Weights of a small transformer language model.
Size: 11 layers, width 448, 10 heads of 64 (1 for keys and values), vocabulary 2048.
Architecture: RMSNorm before each block, untied embeddings.
Training: a variant of Adam for these matrices, 553M tokens.
Each number is 500 + 25 x the weight over its row's rms, rounded and kept within 0 to 999. Layers, rows and columns count from 0. Numbers have three digits each. The size before them is the row's rms in percent of the matrix's.

# down: layer 8 MLP down (transposed), 1216x448, rms 0.038, rows 1012-1078, columns 256-319
# gate: layer 8 MLP gate, 1216x448, rms 0.0382, rows 1013-1079, columns 256-319
# up: layer 8 MLP up, 1216x448, rms 0.0389, rows 1013-1078, columns 256-319
down1012 099:503524539508497488493456472499477506522496514442518476513481486480485494502495507488499522457489503496481519498449528456540518485464500500496489499527466531504461490524492443486511449476465485
gate1013 104:486485505505506505532502480500509502502510529475544468532477519502473455503502509497513510483530469537505516531497540509482563491440522485525510528493473471512481507521493491544518509509508502
up1013 101:478478476510520539535494510460509505497510525469521496492498542472453487482511488511498515488499457479530545450486495502470489479480502496538503446459511483465549479456519534525502485468484518
down1013 102:480490516486468514476480500474457463496456516466483480529513515461498415499537471485498543492565508512473470502476512534496500519477465486464517476545520495481469449480511459494497555498494517
gate1014 097:540498505520463477489522495518476518507478516560478528594506536477482493482500528511497500525476495500521504476475475438480459509551464480527491462532477536501533512475525511494543527479486501
up1014 086:528525478480515472495509485488492507477497448541478526507509502507519480504467516497485514513484510489486487429508509449468479520515484470523466492508488540491540514476466562480487485484475515
down1014 082:442468480476551508481470506481510490513504513451562483429504473532508496484522480531505493481486475518494515594501510595523516482483503518512501530495512479491449493522480467537466530539500486
gate1015 097:481471522505449476561499513508506534531516468489487501505528465533479470499462458541454511498475560476450534476432481551530535537496492484515493491480536494508487493507474503491516514494488481
up1015 096:489491509498494528476488493439465483502478483493561511534474520532488529525520524499503501504534480525497477489469519490487497492522496546517491546495517514500517491523498502431481491524469488
down1015 099:494513469517481491512512489490502520510525477490546522472466504534494492523466519521557488483484521490464527500517521470498541490512520513517507518489538474499502490423500460538489483514515517
gate1016 097:501459524435492493512500458469523498486506498471473505493448493552495508499517497497452492517521506583471509527506486491531512504522514476502532523508513467498464464541539484524491475540455501
up1016 105:501489512473468530495480535547520543512476517440482481509520515531514483519477555509485499480462476513547518455484512550475488481485517506486527503500518495498469525480515515478476464526491478
down1016 095:482537466531523493496530501508488538537529523511505464469462510480483498507498487493529519463505489468494499451470495493524502505455502508532479517521492496487534517500492535519483526497483500
gate1017 083:497455496480552494467479567456476495491504519536514468487481455483529504489518479480525479486480499531510503485525500516524527493464501470512465520423501530521512480518508501500506484485488504
up1017 102:463476553528518483480492469515495537487483465525512515540477523478538516455536479503474491517470507459531503502477512476498544480442477527496503528478477483550511508513491566426498506473520517
down1017 102:477552486526490527520494503536504501528492448504505512474493510493524493481520556493460515485483507530502491547520480501501473540499493484504471474520501474530520513504483472467498509526482502
gate1018 098:462529489514493535458497507520504519514492548545542523511509535516530515476519523485530488500538441465463497464501511503531476447501482506518485521527561521499480462476515547470480481507470492
up1018 101:467509529531519447535483526499524505541433509490440534507534488538516472493502517444484500500443520493473479539484520514468505506527530486509494487493461529546538508459547491532495529512451554
down1018 097:503495488391482496533536483486488515507532516497462479513487473474488513478477493464492506513502505467478490506516485500511511502488528503485488486512501492496524515537491519483532493524524502
gate1019 097:484496507439519508461486562489535505515507493518475490463487506516498488494500513520518494528518529464503515539478504521525557504504490476496473520521499478512487471471470501572483485496500485
up1019 096:491462552520540491524487502525481492496510526520475514518499515449474517531519488478535489526489529497526517511521438479525523532535496516511511531503509447459480527523457498465488450518516474
down1019 097:497489466464511492492485502516532540460441470526497486482502501503523452496479499479473532486539493563482519500492504507482516488478454493509514522521485526519506530489506472455526558481450524
gate1020 098:463561501494474508509512505470503526531519508497563487521473551503519494493443503505526531478523451501492546460507535525497469514500496497558493493509529538474481498483504499452462503458501479
up1020 099:502496441501509496488487490487486479473470507537482530511506469531511502498474524500486504548471524516504517443490493517552512490487525510497500482475556511521513480513548503510483522505505472
down1020 099:530527499468514506494489483502523499463518450529521487528525530510478566549471509488557463473512506494531489494525504510479486497509509506505489527456487512485512467524526482498532500493479467
gate1021 102:540529502496488513485564478503513478561520510497516511497498500514499473483476474485442511464481514535488496468440510500502501467482534501508500490499519537531508488475530529525557503517529522
up1021 097:510510488502510466509517471502503515494491494487487484515508531523556485499505493569456542478490477549448540513488502485485565520493492496506445456475550484492492529453495489539512516490494502
down1021 100:491515505491536537525487492510490484523499470492498541521495573515501525528518510500527483486519459460532517499507484517511498562447463467498501538469520540498515531486478498497484460520532491
gate1022 088:498514516586495484535513489505507488499422485511474485499493486546509475446516551482481522479522560499536424492467488527486531526482450483487501491496477542515535501546496510492486513498505504
up1022 089:501500517555536529480543494527498466512454463511500526476484478504499534470514523461490470488446508521480476518559498504509476510520520468497470503486529477495492510435521505503485532481471512
down1022 083:520492483450504476492500531512505503480688501483511484515483487468513492530470451544488490495515497496473522508479493477496502484497524505502506498490484522482511506507511477489509469497531496
gate1023 101:523518504502526511502542472489472520521516491530459481488566474512508484527470488530506511510496462508535482501492457502478511487494520520492523558467501519534463518478492501517487493510510450
up1023 102:475490545522479512488459504492486531524488502550508487511511504469477503459501502478474511486489537472477493490454488525511537490495503532516471471497447471457468516499485543510496496516539482
down1023 103:491490507520495490523523494491447440551474482519539484514510546510511482447546529491494505513513513517517512501469519499517501531500483478510511531545521532490501499515475492487510519479492549
gate1024 104:473473482498512494494495477474525437524519480524460507502478509486536499513496507552519534488447492490511495475488502508512484503484531515506500518490543485474508500485530445494502510513504520
up1024 103:462493489486532508468526493522536446493486470517506468495519503536496480478480467485502504514505486504530505510516470477497475467545447494508511509513479563452525489493569546517505528514496485
down1024 104:512488492481487531472535497520516473493431483514559546547517483508540500497511498460492475486492493518456517498497512512516492525491500466510475469530521500512530469496494515487448512503513467
gate1025 104:519442483483453470483492504521516485526522558481496491472499507526534520493485474517498486487481470510554494525485505529465495489537458515499514491508495488501509496529517457467520483519521518
up1025 105:510482464488509483525500471499481485519487506505542518541515514519525507553515499496513504488543470477487505531524530466499522552480503509525483535498508542510487523482465488519533501453468511
down1025 105:551481488553497518517496482498502475469612517498519499548495525470500503544531456457474488507480469492478495460491488471560481535464478515525455491468546536501519484482485517541485492532482495
gate1026 102:482465531481463567473484531501529492505498526470512483502558519512501493477485462483527545500501503453466465480533537494488546536502482448525488471475479479499479472451453531475513522547458485
up1026 101:530492454507512524503512497496506461530512535502513462495437507510451490494480527510486497465469531497459503478505501512453513493489479495493480477509560513505512526494507489494515499452496569
down1026 104:481502538512496523498513499507499477513532539530526524464537517534495490501525511515512516509476535469492506529526492478518472455507452490510487454479532512487512472506504508460503527498455495
gate1027 107:474474554509476477538485506471531531474530485492513537515526519493489508469502510545474508556506510482493527511449519534493518482511488479505450504509501486502510528499493483517502471506523519
up1027 106:535522495511558481497509488451509515512490502518499417497504532485489500494502486466509488492523487494511510498519512528487483496506481515493505496486512509481476526521483486496496456533491497
down1027 100:531491505559459460484530507491497468502515520518455485472477550517497492501520461482455506513499504511465541530460433518495510522489550499502512531520496485457512521553484528481483423472457510
gate1028 103:474471503454476500501487517486565454510525497481469497482477499490492442484511496436566528504502453559490501491544508478493486508504519500506485491468484520483471517525504474500499488496454496
up1028 108:535482485472434472520489577513511538491501518514508499489505503521474501472485477514490470496445537479461507537514531502564486512481490471505489506510520503489570482526511471499507469513541458
down1028 106:482465501548539542527483526518522539498577510499470484512557520495486488516503494481461525512503532488452544532498522487489477523495525518529506485474503506546496470489490452486512525505484485
gate1029 098:520480553467524532495521519545495499458514505540512486501451500507535447475474530499519526501500477462478492499516505470528500498484497498491478497491495520529486513470467552514490490480486526
up1029 096:508496505467506531491495520474473472542497460506485522433540509522531504521518517542462511507524525477507487514504444518506512496449472531546528511466499506551537539521496495493514505546472499
down1029 098:482453486500504474516531487531502496489485517535553476504486510513494452549476523534530531494508513496483496486508541488539515499525544487461493493527532506501460509517510536496501520466479539
gate1030 102:480481460488496468522496512468473461489528535529532497524519537511477550517495483551542513478485512526537532485541491447461550505532500507496507526503510503469493477517502506537468491490479461
up1030 103:494473508548450481488533489491488504499512526525515489513503508497498479478513513485490532499481494520507457512480503485549454483476504496514542544440496536487466544518497520488491515476482456
down1030 101:542498503528548489538512511537506457501536521509533518507520472435471542471502509489542479520505500552536506454519502496497509497476550521507490506506509492500502487492521470461499534519465457
gate1031 097:506517507516479569475488532513485492519509484518487524505491500468470511500488443481455498504542526475496509477488537492500552501528537477546472512521554503543491506490500498508456506516452477
up1031 102:473507501540478509496474460478511508490480474521460509516507498485549524474466480547516537490456494499519512497486518534509484511488487516525511479511444518540524516464542498496477517486480500
down1031 103:488502513504493482495516527517537511505488504497516506512536526513518509469500488543511499520516507483533502502497498491481490494511488461458498485503497462549524476544505541469482509485527484
gate1032 107:496505529489484518506472542495481486515517473534492478468526522467497478530491502525518510478518498491477449490479520546510498504513485509520541559484513514534513479521480532484474529512488509
up1032 088:493454532531482497503507503487452486539589505536477536516518501508480494538420475500547522514510506495499508479473477491529464498511536504506511466475506470465536506505490492502485494472522487
down1032 084:471478452493493494477539454498524503495533535511502485498506510509500529463476512506498500497473482516499528475572472472509516497495497531506471454571490512451482502498576471514518456469533446
gate1033 105:499512518489506505484544491488510543515524449555505514461548526536490457516475509466514484507492502493497555492506536457484503521495512495513519533464529529514504485503495519512506476452509504
up1033 105:531502464477495532480530473461468491495498517530492467466535507483481452521510502508502468515523538563506496515525496487483492501489490490554475470468525503426509505485514556507507447525483515
down1033 103:466522505478505514516521449510460470493484513463467505450495514515465533525484551492485495496495470523470479542531498500505473454523487481480487496484494466493488498486482483473524479484488498
gate1034 097:486513496463466474538505516517487455520501504456485500547503472543482495508504504507506503473471469534509546505516494505504531468477572483514506527510565498490493500459511514474471473487518461
up1034 096:525514488502495533515536462501522494513528523498476488479470524472502504515534515493527533501515491548543532479452521521446494521520501529540501519493552481475484532496478538517490444499478537
down1034 097:501528469558476500524505502453503537503490523528522501498536509454513493504574495489476546511455504511501474515512507504511542523485510536484484477511521479507513480466497475513488544491506479
gate1035 095:480498495488464479488500490476513507459504507501528503502522476558523495522508523513494517533525492474542508453526516517537515492509512514557505530447484470529508485487500504560522530539469506
up1035 098:568491526502528555487522515497485457498482483485482507506516457532476475485485512518450456515476523492493531507489489525490450511496532502500507515509519522486540514481492476471459510472495467
down1035 098:502517497498520510518520485491509510512535500469500523526496495498490486498477512469494484524510520511430514537515479508472482495495486474485495462519518527506520484500509540475565532466517450
gate1036 104:536515513502518540508502559478545494498552532456500499515468516528434463488460449512528496522483500496504556555470523524524483509470479489554509495506514497516514493534498544528494510488495465
up1036 105:437510477508505507516470512457506460474494494472530465568522492509498475510523449514486484492525478482478536495496503497518511506492488488500534478516491523499482496479493523507488508500546459
down1036 101:497498522544488477508515509523482535507512480529488524518481474478505506528544516516543511509512487482500502528532528514531511497509500506550540498499494460518506522481549495519498496493500514
gate1037 096:507509472505502525539538527487524469496529490513492461505506474526511494490499474510551486494496509462499498491497516481512496517505469490495549512503518447500478469500491471474468500473477481
up1037 091:494544500507476464503533473536492504485495511484463466550499488441502522500476496483523525515473492478485494505495471511505520510477465519493483499496530514483512462540491490526486484494519483
down1037 094:531484471484499508494474502501489490473529501525441555494505478494477521452517509456530476456514512554486500509496549482488457541511488477499547470496540493514514554475456505475522503517467483
gate1038 103:502557546481484511478499530525490485499529515491479499496479526513514511541497555528513516497470487476512496522504513495478482495500487479505508508492526528484501515490528476501465508505489522
up1038 100:481478480521490542530484484479484504510508494571497516488482489517460517507481534545525507479504477502547509483493495413477531458479479491474493476507466504494468520507532547484506495483519532
down1038 103:515522480435437498501476453512444499520492483516515531495501466531533475490488529519504525489501498525449462498530497492448569489482501509515513523494542517511505523498507548465500530498509487
gate1039 102:546514503480511516493469500519486502465520503477507536516489434518505486492486482559461529501480490506496518514431473540460491565484500479492493518535514494527469500513487468511490457527447479
up1039 112:478513517494464513471529501509477484493498499515516511504486537521464556499527500503509555514520499472502479434476510475477464468514499497478520484492463466512526509525522463510509518480498530
down1039 109:480453482524497476487494483479541517450556558545509490477524531528490507507528492481474500506473484469449516507463506492468487496493497497512519463485498514503495499502544479475497492468489494
gate1040 102:495470503484530481506507482489500480501507493442531487478469548514532486463493454504539476536507509464494505495458486481538527451499511493546518475486508501478447495472506504482463493534517502
up1040 106:478516524505478500458473507463449471508532482484460476501485468515479495531512461526510525534497479484463485529495475496524509482509499502433461496449488477510507470503525513513557503533467472
down1040 106:500485481529526473484474508487506463522516503514507507480492499430490495419503461483545446473492458467508492503480479448507514508479516541506472521419548466475449525488522501511520487529486536
gate1041 103:458484537470540492528507486555537496494499480493511512433548503528524506519476516496510490505500550513519490492486495491499467508544528425486523489483503479478516506469534486514490495508520495
up1041 102:447493477498525456513497504543545492530512473487516517501496526496489486512510461469490499514515508539522474475523450499481473479499491482538487448479499497488539515481514493491483486521500512
down1041 102:526479501532441500545546467504506485496395524537498501467495475509502499515482534487497498494478493526496451456506473506502475508499473477538511479503486501500472492497485507533513484470489530
gate1042 091:451509543521505536529496527470545554549484498512491474503528549481495500506489493485495485560503495465504518482545500504486516449475465522510512517494516467542490487467537517523546471513540481
up1042 090:495484541493517500514468506533505534486524505484515500508505493525493488500495498486484473530513477501528496498508504511503463513523506507518496549504486464511542470509506479520533475570485485
down1042 093:490475511413512504511498488494516513512403457507504456497479550502507542508520522491521523458473489539494516475513515477464494520489472496452490529509505484487540501517544506495503491485508447
gate1043 099:507503493505486520481435540506512455450543507473450443463525463517512515520503527471484480470510482507521540533505546487499527503463476486526478499505484516463523514508460503520514505509478506
up1043 095:516485518500471515497443539465531498513501498548445500504504482494516512491511577526531462547519483503495491547481422469499461573462500551524509530507463516504497542505527516482506498462478527
down1043 099:478531484432465506498503486515466461510431499474501548487511550496544532490502507502518500475526536437486464474535528497481468490524500497510511478510511496482537489514493498501503495488528512
gate1044 101:484478508444530491507484497510536533523491536457506522478494519458512523477515474488496436541528543508506545517521489557514497521508495524516511511479501486493537496519522470482517476475493494
up1044 102:522513494525494517513511526492533501514490500517493515501514497502457506495495504494525514505553474499513507484495480449490475485503514493503517485492481495581513539486517519484498513459469506
down1044 104:478496551514512498522573515507496520482568481503496532566486525421510493499501527509492475456501497452564528465496500486488466463493529504489486515519516506463520481471537537498497488495491496
gate1045 093:512528493453523491499468539525501475482531517490474489489487489510489510447507493511474442512474441480503493506511469523510474476481487526495494507503469536450559517513483562514498526503528498
up1045 110:518541515503498473538496569505483485524535516486493518516518463475488508496493483526484459514452471501462497483471505487493466502466463518474460481489504493525539513486479496515498509530527492
down1045 090:483520516538472486551497537544486518505527494507469468517495490490477488480504522489480501458481462491492522477511455480498488484510501517458504483479472506455511525499479491541518517488501474
gate1046 102:508530513505501545529541520467458493498528479471505456514522522521463512498519473504498488514518515476448556521525485472528481501480523497479504503469558554515517451494505481480537500515492498
up1046 101:500522492497499507505499512499500494477504509470501463525499508472486481513505479457491538534481515509478499502526492461541513482474546479517511496493493492445456495497521505499503485528472507
down1046 100:525512484493525498477509517477508490474512448478481504496528474486516485492508497540516499505484488520464477530467474517490493538466487479480526494491464522464535505506532479566466484498462433
gate1047 099:504487537469478516503541503493518517492502493492501496508503499508524517520467501528507462510543477486478520523538520538466508548502476511494473490482499545498519529526508501483522457564464512
up1047 095:453489503494542509490521504529519472536512491484504493501470549481488530555497539527523520516525464504532522484496476507462523449537470513493507538527472503516567501490494485552511479565479498
down1047 099:510492513464546537522510512503496481460483510454524508508526445547475507498468509514520489478513527497463502452508538464477525511503450496509501506498520504525457499523514508514521496525526511
gate1048 101:477500498517529521507476466486504485500522507480499481486477538534472438474470478472517511507513468505496513467538522473517494518518495487533529507512490561481493478513504535520518530496473467
up1048 096:487481497508504421475504494468482486505487510508491521494439477526557488520503505497514476466514544495438471488527492548481494531547493463491486531523460519513512469506481510512507502514531515
down1048 098:515503474494461507517486500531487503520511490495479446534531493483502462487583515515519516503512489515512492504513491498554541523474487498493500444426492515453457541449497506485475484512507495
gate1049 102:547449488479520532514510545534488512531517488518509490496492507543502481508524497502476483499523493540464505539476489485539520472503458532518506457494527505514514501516549508536499441505515511
up1049 099:496480520503492454498497521481566523493498501513541457505508502512533511491528487483479499495513473459480470486500521491496474545484490487512473488483517502468487482481458461557486481446512528
down1049 099:475495499501516507500484466456539466474413492457493489514504484493472542530492505520527496467494518489544500485510495510507563470490495526529535486528526485509519454484493514482460542499517516
gate1050 101:517468484483498490547516448535507481495534536481519543477485481485486492485507497518536523484508518531503487521461462510536547492510499492494505537495472484530517449504504489505511504514497535
up1050 102:520468487516457500465513469508466487511484486530531504509481488466473474515468505540491489472489487526526525478504503521525490494482461512527485500526499487495513498493493504515528535476515550
down1050 101:495502520465510506484473526529521464514438497505497519476509464509541494461508509480542549563491480506499509498498527550515501541461491511526558499550487443481536490514510488520567514520515522
gate1051 097:484463519481482482514525528461502467480501531480504501528503529506504488500490472506456539502483522481436537481511524488473447552420508509476534501438475501499551457501549537512490479472495478
up1051 105:532498479496514506493490467509525495521486493461507491518535492492507488454490493499455555542531489541447494527484453503535441538554532534485475502473486552514522512530517480475559463498507484
down1051 102:477502504544508475487483479563512518510537502494488521542498494496538465483525501505476501506501496456526491512527498508485495496525472535533513519511503519538491464510500500466480511488518537
gate1052 096:471500479503466487501524441522498525465519514483505535546462517500472496498474519521494490519497473494514469482497555547508499505471457448466528514481450512476498493486545490501496481510519436
up1052 096:500434524458501518490486542481480500456494504499509534520513510527478505495555475491513456478508456515497517544534471500510516524510490548523525500479498473480457491530520482458444474489503442
down1052 097:454500526573516488511535462463462512506514480520462476495530494478482423513519526493477536517490484497539439541527516465498490539559502547458515540485488494525529484450527523547485531498502559
gate1053 099:524508491500520505517496506511523534506531527524508500498514473516504494500525482545497480526515452509454517458503524512510474530494515461513523493469528469538484500503496501511458514514516510
up1053 104:564482481480552493478479523518506503479508486475492494487507512479502487495500511528495509515550481479490499513514478525490496515510500480526511483464478504496477477475510512512515493472510469
down1053 103:542482493461525478469513514498496495506460493496487466506511482494512506467490503491481492471484479525491465489454549494522486504535550470523489505495483523507481452493535473499492544456483489
gate1054 098:505520492498479498513498491529498486516520540560486491506529467543520509415493552483515547460509484469528479492477521497518529488490516483508514506524488526479517468468484518484498504487506522
up1054 099:522513529492489506519497482511497502518480485513485501547472484536448536533517479482497484547486493502456473505505449454502540507517495501507507479510489473503523499491490476524551473492460485
down1054 101:430495558528488481501452483511496507472482539504499484463521488486462476480566460497516514515522489512529488514527520530507471526514502508459483501492459516491530509493457551481480471472475487
gate1055 096:533498513486510509459435523474526527499523484444502549502478495471508494507525527495578483525543511507496499491499507518476481482487501490507522473457529437499486510493462497471457475544478501
up1055 093:457517479495485539555524461493489479527514505472499472521526544495540485510502498531478477503462471475501489512490491494568503507503497499508465458527522453478527485541478491496512530582486500
down1055 096:494454497532501513491548479487493525525507492518469504487508524522531497545531489505511510514515493507495519461472492482531534478513460525498526549464485507539495524450508506501467492449523539
gate1056 103:476484520492506506475459508463522506487500518488504470466493474487494496465523459529488507527492564494501528488538519522495535555515496507505513470501478481465470412505469541518509494522497478
up1056 103:490461475517527491518502502501498523491496482492490562517512489501533488502515516475449493494461470476525484479484534496491522481496507484491517477481493471497539512487533493518492511517461508
down1056 103:519512490503524502509497478458503508558484530484523556480494516459463482518528470512575518497515519511457522523493486496508549505469488534520513495487568462538468500472535470509497460511494501
gate1057 104:486548494511489496484535513528507506519516517478543479495548549512526477452475502505532463486455500493522495466502494486517485498497506502514472476451499465463486536454494516475473503515493515
up1057 101:514505460520526476489533497518488479498484499467495489540475502474493474505471454542473540488492488516466535502487470502505487460506503544511504489516492514482521492509464517508508516522520452
down1057 102:460516481515485489535490479509456499484518541534469490471424515508428516503525494529539521509506539529457509511543478482505533467478471529523493518486502481499486495466503500527510478514496541
gate1058 098:534483515514498476528479507474482495483506520524495480461508536505482445501473523501505534547491484506502523509483469486509498486533484538506492449485485504506475448521533539494513489497487521
up1058 097:480519544498531501507494526465503480499484485499542499538526516484480479518524490538447553466458471485526500492479475501499473528535500560491507544485524496517492550446468494466530539476513557
down1058 090:499507454462465496500525467504530475498357502487513471482462514492457535500468512499454540513433500462546508560524528467498478492508488524514475501534515516492505502511498502490529482471497533
gate1059 105:497503532453473514472491510501574515505541487470509482483505520476519447507511491510488486510551469510457509483515508493494526473501508495510477473492516447478495486494497492535487477499459476
up1059 106:522527503473455504492533503526499551548486484503459453476495539513505486526492538535533496519453502491502551491528498447497503498471489461502459488497544449501498518479488582523480468514528504
down1059 103:446518487475476538442482492490489534505528484471498505490453555473536475495523520538473518506508466504478519486494506507474532504505532471484502474479539449463477498512479531504509454498554519
gate1060 098:491518502525494569471471535501520502501511510486518427489514512504505490501489495525533505542526454502503507474509458515527516504475528497507502502496472471508507496518473552467466489533486460
up1060 100:493490470487486479496479480490537507497478489526481475527514516544528521526503526486532480498538525509470495464536519497525506479468536488505505527535526481477516453491487509454487545493489457
down1060 100:513503508502480495516515525482496530529573472482514505492536486482468534488508518477494515502469534534500486517535543520497492484500513497485509473528444550511570539556501471475541541453493470
gate1061 100:510505491501525506479471502515510458512512535453527456491537508513491479447508460493515459501499503537461488477487474513462529483496500511503477486480498506459455457450527538494476491487479515
up1061 102:453468474484487515536486486515495519505508515499525465484472466487473505498482476539483490497524523538514486485509482493500501531490491480481459505517497540455490490469487525494497498480413508
down1061 102:477513503516482531522533498539502555490476523495476477462512489508486491485486523513514511476506473486562454494514540530477467524488509480469476483539451487481520481518516471513507498504446492
gate1062 096:444521522503496537519509474442541464504531487470472530472486502501528474504480523500528469510504509517519436489488488531513481506522497458488518533500490509483506518527531516486501528432503510
up1062 094:477524517484520506486530441495491464483536519495493502482485499481524521513492502493513495504488503513536469511505506465481491524514455469495489535530507510483498518472499497475498517480493513
down1062 096:520525515510474552517521515479488508524465476515496506492454497529497553491465519491512501485476511526583482474496482475504453476518500508477492508531508478547483507466454492486529541527507502
gate1063 103:460510511464505530485497483520518496454509480520489493486538467544549499446489474515469505553475543436488487511512505473507518490544479573511502470512501464515482444505497487532549472486483494
up1063 097:508475508512540497531501519497534503506490511524475505531571520469529513502470496500522505503490442448531494483470479476459492488484518493520544494509442495541470517502479507511471501483541535
down1063 102:544494525477511495499494536488491508454515525547486518498483533485462498483555506474515462480579500495475479508489496500507556479495521526506454469505466519513494482512501493501477499523492490
gate1064 112:492472493508478469521540522481502496502537506547534480522530476493479516469495476485485520558488527490511484498515502516534524508527471467523471498497502510501488526482471523511516506483460508
up1064 108:486465470510530472485484520500489502556507512486470518500540515516519497455499501475491546492530490523477467434515492522425443494507478465492520510488516483479491517477473517500534449506507519
down1064 103:502468528473535501523512540507491530502453534513511481528533476501538497481498483474469532491479545473491496467506470477497490511479487510507533529510491545481533528505501480527502496514514520
gate1065 100:505489533501474498510497499458525498523489511487493444490500473518484471510481457485483497517494537539493515513522457554532559483487526482469539482549488539498482547505504468478512465500514472
up1065 098:481404494489471481505491514466535482456536458505533472471536517458470472489490491516471432474498492462503521510520502496513527511492495492439519539476493485505508500482496498505464515521528472
down1065 099:552517496494487489467539478477502480504473514442511458519513462522469464524517503537481481455554496562513497508438509473504482477516516510497467453544511485485516485500503491500536474519496545
gate1066 097:498489539482464545541515496526499511480517480476516547507493468500489491527482499459498507515527537509515477528526490499517492506487522515545480549562484519484492508504507505470500458519491481
up1066 097:482506508465482474508477534539463495464488491555517524488467478510486505516480488506488468499509502526476516544472504497475531513525484517518515484503501536506555470474508485505489465492478503
down1066 100:493521464503466442475495504518503436479539502546501552500488510487518523535457509519487521522455540475507527506546507514541468484520437506491512519479455488477495516514548511492484522499473535
gate1067 104:532484482485529512486489508505481414474527514522461521499470492459508464475448470406521540508504514514456473512502547532491525514512498478510511502495512467481452525491519457473486495510491486
up1067 105:513491490485519493465491476506485472466504482463522497453559508538500455506543481524492507519488544573529505499514475473480490510499545491465525506551537520465495519520524491526508492524487527
down1067 104:482460543520502525543493500495566499488556500451488514495513483511484467524497460504537510508523498484524463496488518502491506517487553481471509491518493459515483483513467530518545515513511528
gate1068 098:482479481502519516531484503511513467520493518534544484499470493482515499500485501474497494445482505513507514506509503483493479483488473539487513496474521504503472503504512470482523490505519452
up1068 100:496462502505507546540501522487467470488493504495488498478499509495495520508491539531486525454569521493519531494523495509489528493465527499449493518510519515519477514519488478517518521493532512
down1068 103:546500516473513487481506552496493489506579470556494516477502524472479506498536501503485506521528503473516504520489507497516522512510523487504501473488550540537477532509503504525481507524476539
gate1069 093:507523503461495482520527474492484513479511486467493477465519468490523488481490427485482489535500498496511535518464537506500503534502482505529476495423492474463504493494506505540478438538461467
up1069 096:476506494485506528493497482525512492533526534514519481541506496517473504552495521513515526485523515459483504502500486491488502479501515471489520504487512477526488466446485516499481539478509490
down1069 095:525502496541536500496492480460530501496482495502448488496483466500519490513515473488491478540484496519491473474504510509493449528556491460522486528422552497493479520518537544552514449517530483
gate1070 103:512472490500536506483464532487487458504514471423489520519515495551484470519495498511491503509546558489499521513510489480492503482514535481495538503473549535504480448495502497527499514460450478
up1070 101:482509493505528542506489489478441498477502564547487547485517529508513494548484506496540507470501515560528506505493474510471557438487505515500509514486473518494541527533531476517497489513508476
down1070 101:519436559501437521485494517510470497480529515485509482494498494519521511523531525519466509524486504523450496493521462501476489470511504501455511494503484566474536525438426521468501521470526460
gate1071 101:494443539488511460506521465496504498519535555487490501485517523512546481514503487490510470511516505489510513478506472502501500532544492467514481542471496544509503473466491484526481444488517512
up1071 101:495526471496491506509503477497507512449505539503529485525500515543522527496483507531522513498540509515512495565525503501502470512521474469512489527487484475503510548545490506479517495514484485
down1071 099:545526480506519494481535518496538512507490506492497465513482529501525491514506477476499504491512444557515479551482468563501480536500496494470518493473513508519563540462471520549487506475547463
gate1072 105:559521478487479552515468550480522507491495504504542493486512537505496488529461528521529522508505501489526484475476497546480470506516485483507455448513489566507485540518482487499500528515483510
up1072 102:506481500495475545498528481550475483445493480494487489499507473520516486485510474457506476469485504464452509529507473500521519558547489540487544496463517506525461474507490491483518463489509522
down1072 101:507551486474497541469481495497503462520523487503524511512490486538499504542529501470495509479517529527532513499541491510489525491491528480503512458482453502475496577455483544502541482520515578
gate1073 096:514479498528492497491485465509488517472515483489518524535515508544506508518480506446524498478490515504522497523525468521493489492501486475521503472503536493499490508514554492520469502482483494
up1073 094:518478538482517479512503477474477538468515483532541538497493463523494486481457503483484466503529498497494523491496490517534521447510505476492489476462505505475496495504513484470481501505455477
down1073 095:530493521504529488527511498463475572504515507509489529494470480467550501538499530459531512506456517512497501466518513474447519511464463528474510472488524468508477493500507511528492488490472464
gate1074 104:497507516514552486499460512532480495506541546518516506477546522515535480526493514482578497522519487484529501459511493539475492476505556488463460502539503472482517516505509501491432461532510489
up1074 104:513513506470549478518478496507490466456485515516548462446487496490591536537489489492504491478515480521470481513500486483540467528475524545542497498465511526472520488438501468511522502537491484
down1074 100:486456497496501481492487513508483472500411527503532516543474488484503530458526474533460491557503509499484468476495487465521490519577477518481489531519496514508456490454511474499465492494491485
gate1075 102:455495501477514482480519498509497512486543509511472514529484500496496494473501453534480558512473510498546464456518481513459486435496514535514527514472450461521511493520516524493456503503549532
up1075 102:450486488490450540487476494476523463506504501478528502488492525516514549506486486491523490512462529508475490518574476495486499473507531538504584446512506484469494495507488515459455519471514504
down1075 102:466555534490496498490498501479448461504475453492520511514501514553527472504507524471502520514499511548499530536513461536512477503550506480496497511511499539463475517492523506488488510521489482
gate1076 101:470474506489525517492472490491522513487510499541481492508491521532457529504471526506523462511523468483528483514502504523493525481526464532516457515498502482520536506516506483433453453438543493
up1076 105:519524490497467507481480525487520482463510516503497537510476468508503493554494505471523518465500515483467521526524505484467435489438535478503530447521504436471507481515520528469494505508494519
down1076 097:460523473605506488559492536480499458492604499481472530546544473484483491499505507491510502509485492522499504495525468504470497480487499482498534508549532492497500502513516505500503513541483472
gate1077 109:517528533477469528504500491496489501520530484507511489515502482506527467519500471510514520506486503504505517540565496478527480459472464496517493489469507511514504499492539501487454519498475495
up1077 105:468519533522484585476518462477543505490508525490539543498482403476475520506518520501518489530475526479506482506528518525502545485480485522551479479508472520497487537481520531471494488535491528
down1077 101:500505475519530471492485498456503512495483548503490470528500468508490498486513519484544500501535481449524458514461508513455474489487464493503534498506501504483465485494488479497499481536520501
gate1078 107:506516534468486459497534520462536501529522527502503504483477542528539478491466473487539502557517493486497502468537482490557467462515531518513521506420477515523466522499463547467493482495509520
up1078 105:527490477518481509498479495536488520502494485501509504530491519540501492517489513465496475508457478462470500518510522505473495476539518441566474549502459495513514470498505486510505544459486520
down1078 107:486532498496497488435466475487486496491588544490525546480527471498521545488478517531496477497528515568480498503516489526521505505556512492479508470495479500531491501498517465451495490491512501
gate1079 100:478486481458507469488531496514536422484535496490492488470493532508540463493504481545530522497471513516499525515507489462518536529477508508499491479463514520511524444504488486493549478491444465